Part of a small language model's weights: vocabulary 8192, LayerNorm before each block.
Each number is 500 + 40 x the weight over its row's rms, rounded and kept within 0 to 999. Layers, rows and columns count from 0. Numbers have three digits each. The size before them is the row's rms in percent of the matrix's.

# layer 2 MLP down (transposed), 1152x384, rms 0.0272, rows 907-979, columns 96-191
085:473527467474552551538600473491470486489468482541499495522519444530516476464509472473508504536505506474522505475514484501406487577521522462531448541465525504458539431538481511541453509500537468551475507547457473557525465576524509538470509538498518464525502471468537421510580490496487582495
102:523534528532459523506510647553434439446484511425504491479554547551530547530534541466436595446550501511489511518527525525437496427431460499511584461519448425549507500445555545446543526504489587435478509513488498495572533528532492413509577424554522459465536479503580526500503453492489559411
107:570563544531459494550564510554535466610507492558486459465511548512546488610500527475445464513487507530542461382507468508468446498478513486541545509485464441673502492504511473471489433575461480420553481537462452598452538457486458525460491476573546457483504451490463566485520494501522511514
107:470497513456440516403445516527495475462497526574467461499468489472506463505476467513487503461496472474536513424516533469467511562524583513511528470465507542538473516558467524546490468486551525485515487417513446520457474506371496601549523506529572538497488503505517552459555549502538497492
024:583509442516466483543465482539412511509495511506490466549565520492502419509545496529530467510548502488473510516445476556525472455487549498545515563528575454472434512466467476480560554509498525448502498480533430568470573486503527543468526450501494485496485526521513511492516450501520543517
123:557498532520479495485536476502508538508474515529545510542495447426497532468561450476582494502517456480467513527528443487510467468536551471512517424444520545453574537428549512454526468446468447631579515486497518498457520473524495559444498450504504461489546429455538533496443451488499447460
102:551522506463548542509510540529485464457521588456528561544464494473480487521499513461488521528516467568419485533531604500474513574546466447553504423511485484543489503530440502529472510556499549396450482516509514442488516524521586471487486492532413472524466457477488504542549496507474550475
094:358502541467584501487541588506545446471547487422506488449477533487509402551516487517570479565533539444492471552550526463447525493486527520549551498533457444538485562466525512521493542503484458547473485481504455481482574548491510514487464519441585520505479502484503439493499526521506384476
082:549522581558463526537511532502569508467428480488449411556476460522522498580499453496466480483538619479534503528513506488521540518500489457451544514458497480472515446507525445416534539526478526506506480528501488503540563539470536506454457433491459504507561584485490485561471482527551473457
110:543472563436471473576556491539419476511507490521504523537482583530512503519481586480357482501483500497519508548431477545557468537522511532542456457491518581517543468472552459551532537479531474439502482524507428501539441495493483528433515483488467546562422495434531453501485525552521528497
068:554511553533509542552539613490519522490487482483510551480496469483519503529523539468518552523453450466468513508532556519438446522453563493438495459490536532483481515522440547441578454442431503498480500523460554395444544486499435463548473503489459545442489468518562479526509484479548538513
082:544551470499469508557567612501502493501526463450519515505545489412456453526544499513468507516473513519517496486485493498466540563448525506479482487459467474541469535484516460490520575501459538474498498553523563512488519547522460494494513454540538514505478490457526502479417502434464477588
023:495491462525469475521488592520463507552533524513478500560536519583454502492464548505584519478533523518527485471554456474563520493477535450535454542493464526481486562552500491543461546529503488513505501450533468597511568500443474484406497420458566455513441546515506470493492426511514470498
111:493540494486447501500500509448460463483479487511518554517489455526490487414529477496500503544492524496530512503506499540470497487535555501488508455489584548494533599468499441532488443438507484492508475475454467393459531533563566509489547500428495497542504548557543540488549435551393429451
104:519531576461478531435576506458528508519518491519477514491494532498522455530474520491513484414513512520468489427481522529525473532535482495476552610512477518521503484495537484490530432502529432544513467414468460512449532489520452457467475530523580478452474548571492485519467542549506542528
024:533541464583470450537533588508490501495577535495549473529540478454506506463429518481532534526486519611463508510496504537509495509508526544480535507520461492496474504453543491518468327521481523515588508517544568545498569500437412506457540469457504480513530491483463412490572473486532473533
106:520476437499524452477451522507522422436494490526478473501518533458570510515508536495528461434548463463548481547499515490503488511494473444501475499494491456500478433536443453496514505474502473424533516539590527523527532532524494513462537479490538455571497506480440427539557488442445563459
099:540517511514512496452485569416510481455550529461501508525506468465473420541498468491466511505493538453475453544428515501468589561514537442558504468474592548475511451506455523514472538465531493446488459462461487481509520450537512564462582497507448527476530505536500486466503525503471514529
023:605549500560508559458558526470528551547444478519516490523547504412445482564456492501486501516496444468518430511504448511484550510557480416490530435489473522455465507454459511446445525494485481568479447522507479494492524504479495521571504561509503505528520452441458531476406517437515489594
101:488478510447489486481489481458512499478525531510489489470523547473476432497431517529544511463516456551529556445492521442485495474450533503446459471455432507498456525504544499480472478486495496566540434459530530486522527550457420569468491487562559487492520478468460481490498554556538559527
091:513464506473506472470497515495543499471464471447461462527510558519534488548547485425547449572560500431477477526408575540473512518526479429457488498518539473503429505453497478553455588486499460472436473502480446527523476488523512514434450522490428522488573541435456534502507463550511552474
095:461606490507453488452509499476469487480495542441464429502497555458571500537573467463446513525496505522508445500492533485505533483538491454468471642546459521474497507450464472590485495497514528455512444552511536511455557469507477562450509475514561532497554476511496440495547516588467465566
104:570495482511546501536521483485484474493507567485508501504487501526468513546508467541476528570525465511455481522565476463467505433487525509546499514482479466519539473528525545451471484529459512557517480548455495489471524561517507506455469514409571473483495507511527543575540562519479474496
083:495563512504502509427490546532576443439502490550502468502516497532487468483479509515514530414432524545512564467558511506615441572478552441474508486525458486508478488507485510439471417465482492526501538459487528555472493506499382531456487518465506508573551489494521503440478501535475484507
099:502439512519507536596544571542510543484472492489512556497474440516524450512483605525572477484457416509453521498538497502553451504471525523505482473517465470526519467511492528502492509508472496566517521503503511464506471548460559492472528494502510500536483540495518497507512471530531529512
093:504498514517499535558492529462465493520490494436466461548526501534524466555485536532479538501493534442434491533471489549538443416490537542498497520491479547446524531517499528487519439458588500459490469434546522451499523495553543506507506526495546457494493509469567547469523517511490489527
093:497511525507445494467549530548519477515499427514474436464497482463582481539474428493479488545476538506492443471511559546479487481544453480454518460488510610538521516494487531471442523604511546480403482510460439562488557399472585401483499499493525483484500464479483506477521519521569462511
105:531570453473492530461464513476496513548476566519606466514488543496495521408423531486491525481470514530490501437505430466509481493466474523520506509523494459550434544525481505526497509521544515488468506511466468511548517491515504509509514459531430513571472493506498582430459528497462466489
116:499503523530552501463443434527502452542501505542549454481492494452467508459495478482455541481444462475533536504538509511515448609498442542561446522554487465489507449546522470502483505545561578530495467466467497500568531489542527526507499493535517536488516560447504550476547534503418547458
105:553474510524451480502498523514476482553524524494479506559554567453496487485441485564506575513491460532495563490485544405570554460493537524451393501479528508486522447462561477527530472487525411437525528505523597483526505497500468574511529465515517498525480530477487479498496505479467513436
108:501527569458500501582470486489530501511492490467501471468522504478458421502538577506523506515453524443477504436502556440511494502533557486465444431517546495516512478563411552471557496506525566472573491470498503465580504523528481524467587420502546518567491537571461503543512517408523487461
098:528508504467455443507495433483459504472452534530513577557508502506586538555490479513446553499519510549452516504495503487501495495539518519503486481542477534526528451516470555539483501552509473488488458464486475542391466513560526537569514467403517434571570537476465558490561447496502501489
114:524488510418504501479444565532469511497471494607517531520486548498492400492532503545493480449422490477500581454490437486489552456437532478498526539538495458493447544488509527468431490467507498466495495523524496596558484555455484491518506554478533452396540526543513493528434511463458428587
110:513503508482516456476506453471442580445549513536494536554468541471479467490463490543468503482556538496522503497489531458468498530515504513513432464522549483455486442515474562540517487557559478455403512482487510488535419501525473502513462512531500494456426579449457432578467525553528630464
110:519469534543526487477497412485479516502543563533522464490518410510531481501471526531461509485552434469454470470506487479473434560470566546521501498446432439524571508472550468412505440469524479490504529511529525529572488414542531483502473491491464565440537401499555508473497523528495476460
113:533437525472475518591472401487528482433455561491458497425561460525499452541517470509446519447545491491475564487504514544545503531488513530492501467490537472517594536573466528480494426518456508559534517481502484466451456526492505498507512576516513527510497485435535503445548414637542512584
086:529564432492474469499567503480378499470573479517522517559470476528520486561504535521569516468490544524453514550529572568481583484465523553491495560534510535532540521604523483499491485483517506489537495469545443522520437537485434581459477476467527489446542519560454496527415470496522537498
091:466501501450563452511511580446535493481506553502479442467491548517438494492472492529475468396476537538499528420492494438459532450436492509501532499567535509533501461517602547450513592459477571553543445543450508522438475526445522501498466501479510476504592505484488525483494505524477464486
097:499532543452518475549470510458522584481574517571455525493476492475523513509553442508560449456500507465445564470523461491471521510508502506521579464492486538501567495529452517503514517528560543504469498416505537474480492570509611481557502527520440459517436531513434480514467451450467521523
090:515499517587589505584501545388563485498477493527505437636499446538490582469515479455457482545544483472531502479532466472533536497510567460466551514533530485486532513508493432456483517483558509609446511465504469502532561518437474478534562405456455515487486533493508506494476528481545475500
111:544459490507520491516518498520541477514496550554504498472482509530469496466549493533480505494578527546502456488479510442465456478551512521473493523520439464437571499469553506443490526461556492537414500511533505522481488505530483524563451529496566539515449455500494522495511455525491465553
103:420458455459582520472524514478423467499544503567453540530542462509460491533562513579414567566491496493488477511439499443500492492561498538473540491582476512498479532567538460505474542506530454437388558498530549518452464499497502545570445523462477477526491517535454462484569574497507452496
099:542513470479609533472431586485505502486469492494553507592502522474470532497511534489535522515485583482455457515464488527465435497527454479482596505558513553488511491539489451518468576458482522476454463566502503561479485415458487473455501555520468510499447461509523523533578540463518482497
097:473485521451464512513473508503451447527486509492414492519543475463496448440452471464510477559474578613498505548515585504465557484557463459490521481462533521515462543511474499522442506611532587537494503501541503486558487500511488498466536467513481507559454498398535529512520500527495444465
094:500472537493470489467523583515573504490533474502443541411512556478549498602487476556464442518511521469524477479517503462485533486510540424486448526445529424497483511538556538390554514500479557552496488492491527444450502534513454511558478483476539517497425378461544494555500577500531429477
099:491469544512457503555493533557533527512444540518464465521477554463537552478518459440453442517558552462500486433495454503509531441448556522573538504450516484517506502465486521562528518450536530480538469519527456487490500474493421582474465513463556475538502514503533475523538584462544505531
100:476481473579459452500532500514512544495500496548522564517489494500559431558493471547581443457512499503458549469421401541523514511500495476488521583511545498513440398618506441552464479454421492444526508499498464565496537510560477517448467500498495424448493482572388512457538503528552490471
136:517475497494541475508488554516537464514497595472540496434478460604490581596494564534494491453531501516485563542540459441458605449526567527486557528500511534469546500504628518480528528480503502481462416576483499440498499492448490477487493559448442442519518508508568480523537525474443509520
121:507546476449487485521538546461459471455469501452525505443575483383506421499583546557488466518457479440524439535468473502464534578470426509456539488450522442507458470503485453517522565524484589433477555520518501459537532526480424443452517451550522478517560496534517457523480571509545434538
094:525512532463455564445509501549547546480519542545432486482448433506534484460424520519533503469391495558514434419514508450521502476438489482570483545498454569503478483465570543566476475607481557448514499439434488536519469462560473471497444511435479437418499499502514544538472552550557505588
106:470470547534447461533496533516542456526500473477524491495520540456573486478472538508506530576560575421540505514439517471531502498535464520471450550514559518493556463547398481519489550449471472509477463472522546460533495538451523505499521506564492449507555521400527483487528479508477498488
105:485546503472507480498417534480407457435550464524510484551467487498491571455394463451423441511498442474572518527429526470476512479514578484522537452453513567518461495505485478421514452452483469496459478567536422487451480405542487554543445566550456476416506575504554461481530445532476476485
062:500502465515487471519532549512530527512551534457500473534502478519537591481523484531451588503488473463507471450544495501525493485418539518528412471489482479507522468452495556455415453574547509484444477453521526450494444538576544468511523486511550472541572525510483512542481542514483476488
088:483540524550486481570463546470452524450453472541480537506524456561501377519533474562518518517442499472486486506516452545570492481526489513489451476431524518580485523512478539466503506564433532517499490450452451549482479539505509513540541489430554514483490534460463453491559410538486425557
093:554486535478530416512510503562534497550504546494460500521436380521549410562451457574506571552509522533459573603558381465483421531472471538531475515512497517455493542475502463498492540481498474547398485496493471521519466566515492579482400536538440428512592464430507440502538536486502525506
113:487505512501572506516545501518549547498527466498416515543462541514552569543488555480518483558547526552507561449479499425501505509522530454510520567592490519491461476535407492504493419446560428467507500515551528483486501488423503494511505505427525431504525540403466497478472544513457531440
085:484521555482521526475536498494535550510499504505479525422477528502523550487510508536577507472562557519515429477521496416521482558519481507469517477564550520540509504467442441538563527495509450477461495420443492467416531463453483518510488507432503518486478494487458491409477491581496491514
112:507519448539502548528460467490538477481481493498500478499467556569471452514524550464505517480461538445540454539512536521498551493499513535484519515500568527521512486513463445451419482432541430466501498472551467480453522518502541503488500532548476520489501475523530478538501517501418500479
108:443495495528484470557516519536524524532471455334497458511530556472452495472531479536460548500502488511465517532512563542509494541534533461505485513516464471540521472482492505523510442510485490487491570501504578420493502499496502596448496435501428533522491525487468482467525513567561529599
127:415496550519493459587458551498553583472503535583559498506482549536525443533544531514456468495512520459438495515512464495441547552533494492524510504555556474474474499496487484493460567392491478459473496503481464512495499527496469530513484478455506493510491438545529520443498522591509498454
113:500516471456557548494495547553558565553517454515534447537512547491546488490498589519565474493485522487473458599530489485541542445488595482470581495548485466481519493488508555473513526527535421514443526503481479471475546482449509478489526480475525499481400462472460464518573522522461465568
113:457459516506517481499491379499402460480492521478489481573470579540481437553529471515518563490465447499501564491446494457475454479528527519478509505465506445478556484510534500500421462488600508544481534507526502560556547467523513503510469461539454507414526543482462498514478521538468473527
099:507519470474502429555464545506534552498507485458481513465469464597471474511504530502481489542395532452511473553502492491486505487485559499543487514485523569537455480483510489522444601495474492492542511456525487526483528521527486526435585512424444560474571537433510494500516605512516412528
096:519582469459514526548427470548445442536436533453426511497510432488497490528504455543503495523486425491506519475498602480533545582485493471504424518460500455503469483468504531443540478531593448553571512462517440499478524468507516463494529518458547502435538484547478494524507461571477522489
100:510462491507509528553516459514494604467508469496510491531523418443472570482568419453490467513539482467493515455494552519434503542511461450524533508562527558479516490495516526480466444515486482510531485499581497512555496489477539489511525526501515531507457532500517498542558540507426510488
104:571538532550534575482465506477487487456516508497507494522438492524522480502506503413502532590426532524480558545542458437536500538519456482502535479525544518499476508563528498443532479506538537518542474448459436484470533487508604464531571526521502490539522464505478432542475527458502458496
098:508466531443539515505505501533583465453443479461495457534505519470520526517537463426541512514498528527487497480512476447477541679529484495521443437511460492498465495473467535551538490525458454499543569526554468535558566466475462475450485505498523475519603581502537460487470470459451559547
110:592423497456490503521525533478529529528508514556505441468547444505515482485563493550528440572484521542441498518559413473513505508558459434519482471428502481454527555444457520490536577530474544550517525499471479534482496528479537496487513455492520439543496453421502481483487499565482493473
110:509546541540526482498526506529451524495520485490495543410459438588551489524461517560422527498478422484513551536567443525562478498478509518512493539494501526538495543454496447478486535466535531511456385521484513549499427483522501528458544515449430526492528447550479513509520500514504465496
024:522500521543557485486494430481557465514530545439523469450512455537545489476455503479546502591526497493537525542537482557516499507458583430492524500479448481529516488471507543446482422561545448510513412569566503448487524472446506561506508524436501513486486486477483473476497527492531517513
123:520518488505559441560437523539472468500497472493540550582541490517461429508462493518466408465459561556520488526471528442534505470547512556446521554469561518550540439605446511512459543475564531510557527440394531547416457530438446550447442463489468484534567571536486506483506436476471534543
096:432588529468477581546501527523499459533498477481555469521524538501486468571554466518504460494490510520510483494473535489447481482490490463523490500520525413518406456505585501506400494498517530486540480409525516496437542496456493503449530527554580467489528401495534558510496488447500458561
088:493440508462529497474534400474479468535504503539492457483473530523474527544542412462433509492557474385510499504557479479482436531477467450483388500469502415488464468475560511464449425482519490484549496490494582501565512452466482531490558482552505380518528492452507514557514422539502411493
# layer 2 MLP up, 1152x384, rms 0.0409, rows 908-979, columns 96-191
094:553513458425478462460448489527527498542546506497498555533503528515466469439552554484431520420556507524448512558578433537530530531469446443444530490510493459487571435570540476512525500522493476522492484477501485560474410507508534504487604483537483471499572560477547563502478473546480493504
101:515517438460489495498464512481511578502466498561517501488492499546520490446536501438491478482576510468547446541537544571546515463561460473574542526534498538522542482518512505554489500484511487503502418457533454513502469470474575453515537501471466465526513520565500476452513439520405485455
107:527486536540503490493512551602509539511490466443492577481456454528433508520481534434467458467523538540551473501562515480491506532530465472496406521535469538543552446511511537470543512511490477512461583584561523487440531486551519464462512486513533574413555511600500567511554503539459610448
035:504399460507467513505442467475522476497528442540466463540480455500460551502543442496502517410502487535518442486466468467483527517504490481479491436447457434471569452610521482472466500427508416493450563557509556542476433546490501488556465551505533608544518501554483474393508519448500514519
104:526512568432544548541450488493461479487475495515461437509464451580440511484465524470474486540519434609534504451443491492493472513503427594447411567510476471515446499537457532516502491456531486377513505527538490522558475477479508461485527542458522549487435528551504519484520486502485568511
105:482525566530517524429472559499544528583494465546532488426536466556543445442530567538553485535557375544470609532526469561517528491450463520511501507415461471531442493437504520462485553502492490510451547474466502395485553539412504514461561526490478448567477486528516488480535504526486574455
089:677447476535502534482450475497464514539441490600528562559538467553490558479478539529493516482512449519540515512494480516502537468523499482468537568498496529491556421528539511458493513524462491413476513511497551567532462438522585481499524525525505489556468482523501493448479440492509566474
101:503502510506522518454523520528491485523533486501449473480498652489461462508412414403478496481551515426527509486391531536553499460471509535471522534419552479458398531481549489518487545496451530542576532471485497513542423509566496466526504493555552478459434518452377506464472495471508492453
108:508493541568490487501514550520571518505415446532477478454441473502495502518500467564539485514461505497454437565551433547539463553515497511443419476498511521547546478527544416527560538527457493533493495537520480477460507529539526500557480497428475507577502464462500537441558532501472493425
082:533539459441444481463464471495513467547514559574502489506509507539483450449514457493601559417648483444524508470549503464493486540518429459493531490587537467470524483563566443480501479493509493515521480491475440526507521557505512526431513469566513494462502522459416507503429487459507460472
098:463441515553517531487496495489473537555484496503510529537508472614546544527468535428522556545461527538511571470504434493493535550467453495426490529513520488486529502496450449573467508505517495490455459533539499408467565537542536451552512523485405482488462497486522461492480486468434486450
036:478552497474434516487473447507551544515540517538511460637507604475488525525477513503475487487507459465495468454452523552520505479541504516545513529563479520488400583551482495524511492537479495475531492467475403492469464497520477530472534482473559557514478491476469534459478482466498503460
103:473568560545482552432531512525519472521527523490556576528515513510479509448477594496567505528525517521485523529562524570463499518546431526513480462483472487540497527527534491477523501424467509498455462521525497489530474528471440493540531474454453526483524466527426495444431520457519494530
107:521547644449538479527454549563556540429564454451506512457480492530461481450498438485512483591507375496471533521522540472502469483459475549529440489513472507589507504512510479518529528439499517441469499524545473486490521567547494492500520548464533493516510517465559527492478500485495473460
034:466471539453426461521452508528556514487547457503502462417535525515443530508534531492476482507438510495475569479547439455456559533413508473498556481553542580564467499471485481518454557484477499577498540497487502506472420448537476546503480580456500461465466549478560453484538512509488531378
105:502534563509496490413459544526460509526527492514505474491545443488470445470391572442501487431515421543507470408492482530549499539432478460497475549484497508521457545521485396479469534513447530459482441506479529507568498537561556550450537469523520439487469549464496547436568454457523504588
098:458531529463508519515513582482426534502535504492548511461504505519509539491561534496502503429504525547508492420450557502540528489495459484467447540483504508533455515412484490441552587438430547534575477512553517542519515498458491554452555452428490485453485504505509499420513498474456541527
036:558455460452528585552530444576517439499578496519499498519442481496484509478546532460610565523537544472444537479454500402543515476520483522500458500535473506561473512481502483557468548535484545491440568523585548490527545499528532419464486497531492530522512553460541538597476482474502533438
104:497464564512464584506508513528491511487508522478537502471500462530357529512557536541520488438541469504466530470484532514487437530497565477476488593510543517521496499566451493458507498467469482513549535533521501558436427498549517528444494551463504508518475468520477540406582558445480552519
097:499566488509469453572516503567520519510496463489501624492514507535512487542433518468469527520568448466496532465514546581508478536492458509574592470541457448507543535509563476470512516470488519485463447512539484447531547467507520463591424537395467539474492466514477538502481494503538424465
100:533525516525548451506498519592489484510474516455495479515510495497429469535488461473496550467486538456519554490525534452390516536552490540459523430491509452489457519464592449482537487538446464471465525471529505534482469394539414449455480527511539580424531489498410548533488531497507474480
100:543552490486452489418478512485491492458520482487496510541517484486460498486571472506488462455532521491511420551495571580547503453491427463500469504513544520501418532506573508466518502507455481530522524484455512480548503476492524466463616448503459504460483473559530559456483509408440498508
098:533493484509471472471417513509507546540508498474617529414519436520470491531530607519501496451548502511489516408506521518475456485529435514451518517522528489501479538480572479479590540510489505510472494507468471510453557484454505511455541487524475478440505580510524497535512482524509594442
101:465555452507429464549569542536451592485521463509563559489519496546511482580428542501467525434497440458441450480480483497488477476500516467491500512487544454505571565502544474474599539479436536549546442455527539564510509521498483492504577421489480511455505515456391514532394487529554458476
100:491484546503459505526448507596531570487542486570466461545479510523512510557433451484471456415470495489563541502513534457552453459515473481478539571514538531507440511465490500521476503462465497470442475500500507509520535536496520465445442473539445502503552498516529536526536507477480477495
097:596434540382550436532421489494492544515527437524437573484547464533508490480531516502453464473521482531565521490568479547495447553542504469560432467514427467444549518513530471451505536468508472471558457453467527511562456560492481444497526526517475511528467449572515483526448465523526507434
100:517531449450462440450492559537508516564544442519545549483503504531437441533553523554510486488555495525484487552458447514536502522512434494513556497556482539505496497498497494449473518547499495508501512442495480534508494491516498566457503437472455526559613528487514535494460475499439487464
099:534477478452491489460429513540463514557438518572526506510496517541435544482532540475540539505512500486487539449432525510481503479421498480455539466524555512447491540422514480510525493498516488492504530552538514548473430395592503514493566482505413505466437586478524535537381452518491456533
101:483573501442489448499487499558520554597487440573498406493502531507486492464569505480635457478493459536531490466534485521536389462469488459474521481495487459450495522509548492468557499473461492530557426565542571451505477470494542432533521471532517481535561394547519526515494503534418447391
113:505567547465501509545452511511538529469484477524531612462423441511510497510464494477595409528529506566490476532552491518440510512494487542500488525564495427494494527473521455456535461517509450482484495512474480482520510554495536524526526539464422577567498493520518574515497485494484514443
102:544467529463593522460436499532567467591445487515541491478491496535438483461521562492438472574538461525486539517494438566454402507521502502534508517579512496515507534458516518498528510543493504548538482502495534469511496542491554406482501540531425596545522518534481511457471528489504416439
096:455474559551511549517508552534477510533513504522478527523442548567460533490446468403507571543559534518477491515453485507441490456534480532481492514505516517542577548451487443540503495526495581477447529547536489527519538423544541527545494564464509513483464576521376514508512497495510568424
104:519526516551461500516515554522500495503452414493569416446492489539582523471524505495500461567528441480505444463521382549581459440511429487481489484477493506559524539512449475433556540466432493534447490572514460497519451547512537427488490445476417449562448502487540581431527470485438510478
105:528512498508475500450462534499512499512460489591568484463615479528473554439504544523533495504483531475487537437493486550509505489534471488423467488473576521482472454531492484542600491503420474475543471531506544526471552488456526536496516522516498547456473513545478413447562519475412506522
104:503575504467545544515479529493564512502528456507515584475466478507475444476506477533607461511531542531505501510542450525512505495564516494461456515473551513504480501526519415446522507503421476514448517499597522498475537507532515516573520504485419488520497464485421484508503537512465512533
098:502514556525527484414530498531541441613577522450503508497465465568523528496458481494479536480542462490523511496539393534455422535510440484492540576474479455432516530507495458578532499494506544518445498517551476499537549503467561437495501469511477511518518549459522525475480451517425460461
105:530546461484500519469494515470583474478568461486499483582457527451434518535509497423427537503540501527568511518457515481476509488478513458443598577535579508501509399472541503523473516438438492479486429489536524464495571533478552453546551524493470455462524474481461554543531510465498454486
101:525565519472484555444497526515469530546519504513536448524484455469467489556494448478460516463467508558516519533464483519526519522447524486473545584495482522518489481581505458578473518522530517479503425475509490540498521569508523554501512444524476426413467498478489449488485519504547498534
098:497613474456468493514469510506507495450530445483590480524469485572490498518482486482513484461621483499493486419551526472563476494574402465514457569544567496563536494549509488524556500489475469542500386526455488475475451552489508513538543517444452507550552556453486648476478520467465498466
097:533450455469481434539451621490559515421498502486492543489513442508505498494478520516606487508499460474418488587566549531500535484416486584498478503487541495477472503502571376514517587421427509467514548479490536528543478540473488499475559518439502509514515496527429452493527515481486488545
111:510550506475509415456446605529536520478486443468497490515506424529484504527542527545564467511486503483458539515545523574509476558545480553530566424544516523479488495518481470477578594467467497457455439474471533474414480533525543491499480564462429515561508534524520440493558449490492525401
101:545515501463516498440415528494542530566533486556586476438505477497430449492553539539535409457509544486448479538542458600516525472460460472553554578513553551524511424478500474501461512426516448462523410495483545507497500434589524522385545436530465516531523533497539491478523527470449482472
100:501563438509508490442504578494483538477514476520480488542461577493411462519491432499435508466493492517518473484585462519528488495474514546509443513540480500447508478507580506528552546531516538483555447530535502509495435561534526503431490537458470526561577508473476533479447525495539463517
106:550522526540496522485519512533546569500457448475497481406490562498491457552490431418469541494508412505574472488514513485525465448474488510472509553476507516448453466453535518516565523513430558483537489522552509441509557506495537513452497501492569507422481417610454519459524527519432519515
101:500545519498450501429481541449521517507533459629535501499525489566558545469540497424464497468518521466536477490534492554615544476525458449512521528460524512466519521476447460522429517511509472509512420511491566493494482432551617542542605460503473440510493496491504510493562497455463530514
102:531566541488554490487493451489545473532526473517483453506430514513507511508563506464485535490546465510571496455561424510507438523562487519507605552543505478541528473508527502525582502545501442549433455489498469489510517580416543454516492541528485449583562520529488550534448479555476467425
124:501518459553534506466539554495557507507433512461576498528506497555518481455541473492470465548466477491482468572500519482555542469555472505470464498515509537540498545497516481490560547529458450498489487511517473459530436469540501476504553542454478535494545440452492494509533517431482556540
102:478432536542537585413460505474467474510533524497466547466426501583527514495494531423578507544573512543587521504573429525496462536469441542472495570474467498498549521429470507479533538511465452528522495549491536473493559558491473457491554444535454490493450506467497441485511499492448562447
098:556443576515522511529471493496578482508447471488497525533489513506451453503546566497544460512580518529541523502400505471466445444501502500417469519474510498463541448555496534447473506538490409542502453591484568521469477490497538460490560412524497479538533513499483562499514490542487462440
098:586481492470505475469412538552520559544496481565474431509513572471413446532459454495486560461504416490489527507492476498496502477438524496453458563443514485461449400495552451545478537523462508489517478432535571493571468510591506570452538517462490465498470542480459446482488474484563503556
101:506491462558507441471471509553497520504498472521553512501507516453494422526501474513518530440548488490554502496511395546511476464538482482467439483430582487463516509492555461525511492474476478508521475433500493506591516483526524498399488481504497509530499538492554541442543428485446440531
085:479480415428430455450492503511473515498498502549583523449476466472465484541537470522561436524533549474456504585534496477532417490543476454498551478541536498505492510466588495439519529464470455516583484532483519510468612438458525532520489477546484474434429527490521568504522471534531481517
097:546502645483572552454417513489472413552563491476478460512451540532504483501497450390524515470578551482500528439510428489470478514518495499461452509488501464453536513519516547499539551476440506505448491516469496493541507512482516486420456510516453511552491552536543583495435445501438541494
096:512483650463474546532471533502525499459554545466527494505502518532440455488560514501491506494531513510495535521505535494512406500443495470467552517429521510519456497532499483466441526434463490420492477519519509483507559494548379480462552487490476447457501437480440559467516525492520545505
106:525586528540592487438412526544543485492495512462568559500494474542510532531545524510550441550587456490466501448486525565497459517459468532456501499454475463516527494479449529455564563538464501545491498494464401536470532535479470527500480467443513505501489540557523571477512465506386530455
102:515450498427474505520425526542519552551498527511474509496441513484366452468529494525421506440489509522496536497544500503514517462477507479542541528444449470528498454459506549525438501468509481481534519476566511555514461487568519445481455474520542454493512458478440510599460549509421468504
108:579552524560556493522525547535535576524519437447476495566450466529475554489525528464453423545499510549521504562491442474553499502501550504436488561525549470515466464501463546548594539541446536517507514487512514521510556531535576503468544537509487562564539566519502527438522535518526497478
104:589443506485428521507500600478466582502521454573509568437508530503395412447517463480509510482492496551499489455474469469503541472523501464519582529508521540464507529471533467460494553506475504505523505504489479554540496486537581475486545482543477458424470479504450498522526507513502512503
117:605504490519499526509475510528516534534465502542582552484531480537499411476512569498492461532508511493522506530440434512549486440547516466466567522505516553479498465565589479487524479495498429502442411489483547426478496451511562514577537532521449524487430511514421563530529485528507501482
107:563470544510517548492500507507477555506517509564543498523539462511504431521459488549515519490504492544534511513453489559528462479520486456434548567476479526470486439530601520476475471525453470456507461481495517448548527440498534543478540487520455554509417450518484578440501512466536557518
107:504443518486536467483450491498517481451521525442472514558447484580514525464437598427498511532512521506507506558515569510440510504443424562484454495446577534456534511461468453508500533419483492510501427485502487511528458454567526503509561537507483535554438499436521486514545488473489525505
102:485516505516547528506530555534474600557510502473508538537539431525519470518510532533507486474499525487561571511504551497507469580551508470467562484545457532538489503503534445445548527492429428468498573507510437522537569500470436467455491487465496527488451522488499542475538503428495503492
098:535534482573449520472516545524561549508476475474487473551473451519496406521502564505541421475472539504496491587477477477533563451543486487463541526477443599588494485515467480501476518487410440479482477502433496490500561486432466502500555474455472521539525449506466439465517516404570471473
097:531606539572543432404538529477519490502571449459570465479384546448409483537502483445532442467555525526491474493511453619449449541460425515506587470533568478551472475544616466430504531513458523508446429460509404534528424515543507492466528527541424460503507488489510572520475507471453472533
106:556524507483471572459465533520524489535496488535539522507538516556498491502511454467462508458516529526517503510465422449459478472566486479470542516521588477526492403529606476503508478460443542462467433512496544537518473429517498439522575477487421514512562482455415634488451523536470441481
102:486536503541512528397557564515439516538549568480533516444538495552439457491405453461478455484525428480514448439467465509500477461457472487510519504550483474479558560496576527521470540503453522453534490537529573479602508529513543474491574453501516498432450443508461541532476492485500490527
105:581459570484486506431457481506499486516542424476515451420533506548468468436455556472528510500591454546600516495504420465467440427463428491547481494520520516492459479500550468497491522535470500474536485542510513494515523540471462478467535479527526524505480438533536494512411525533402462465
106:521536473443537492528527521498479539503477362538552440422503429526457471529516507516546488497486458498517480519572456587531381520499498540522535500547515530488483485455545466496562516510511461525543479443522547409483537519476489413400499525450492614474484444526460548419543504449429452488
037:491479503471533599447460568542483487468518508521532603558471489559421545492513466472495492470496534475487529516513414501460460478455542403581477540494515505577506493461575517545500485534452482560541532519418439466507497475515517545484487522429482502532487486507543507530476426555479461481
105:511520556485490537457486542501442493520600499473471469419457434537415536433585486498515515502595478528502465442439513525527472506485432494490461461474459477532509569446514538471499557458490476514532509538518429466552507521512467516519513457517507483474423483500494489522531458534381532425
100:579460501544483475513515546557513618490472442551497450463487476507567494497510528472484505454528465500497451490491468512619470486462480471447571536507523585450468454417534526490525561555416417548459534470481494416550526489552565458507488471535527502515457549486475597493492515463538524519
097:510567458524547441492501525502517488526468445477500570559468436469448549456468556528567545542494465609493507498438521502503456550476503452541517524562476525556474509503480536486534549531488516513463501479478396513459480562518517527520492499478495562500536511503455541407477490485504528533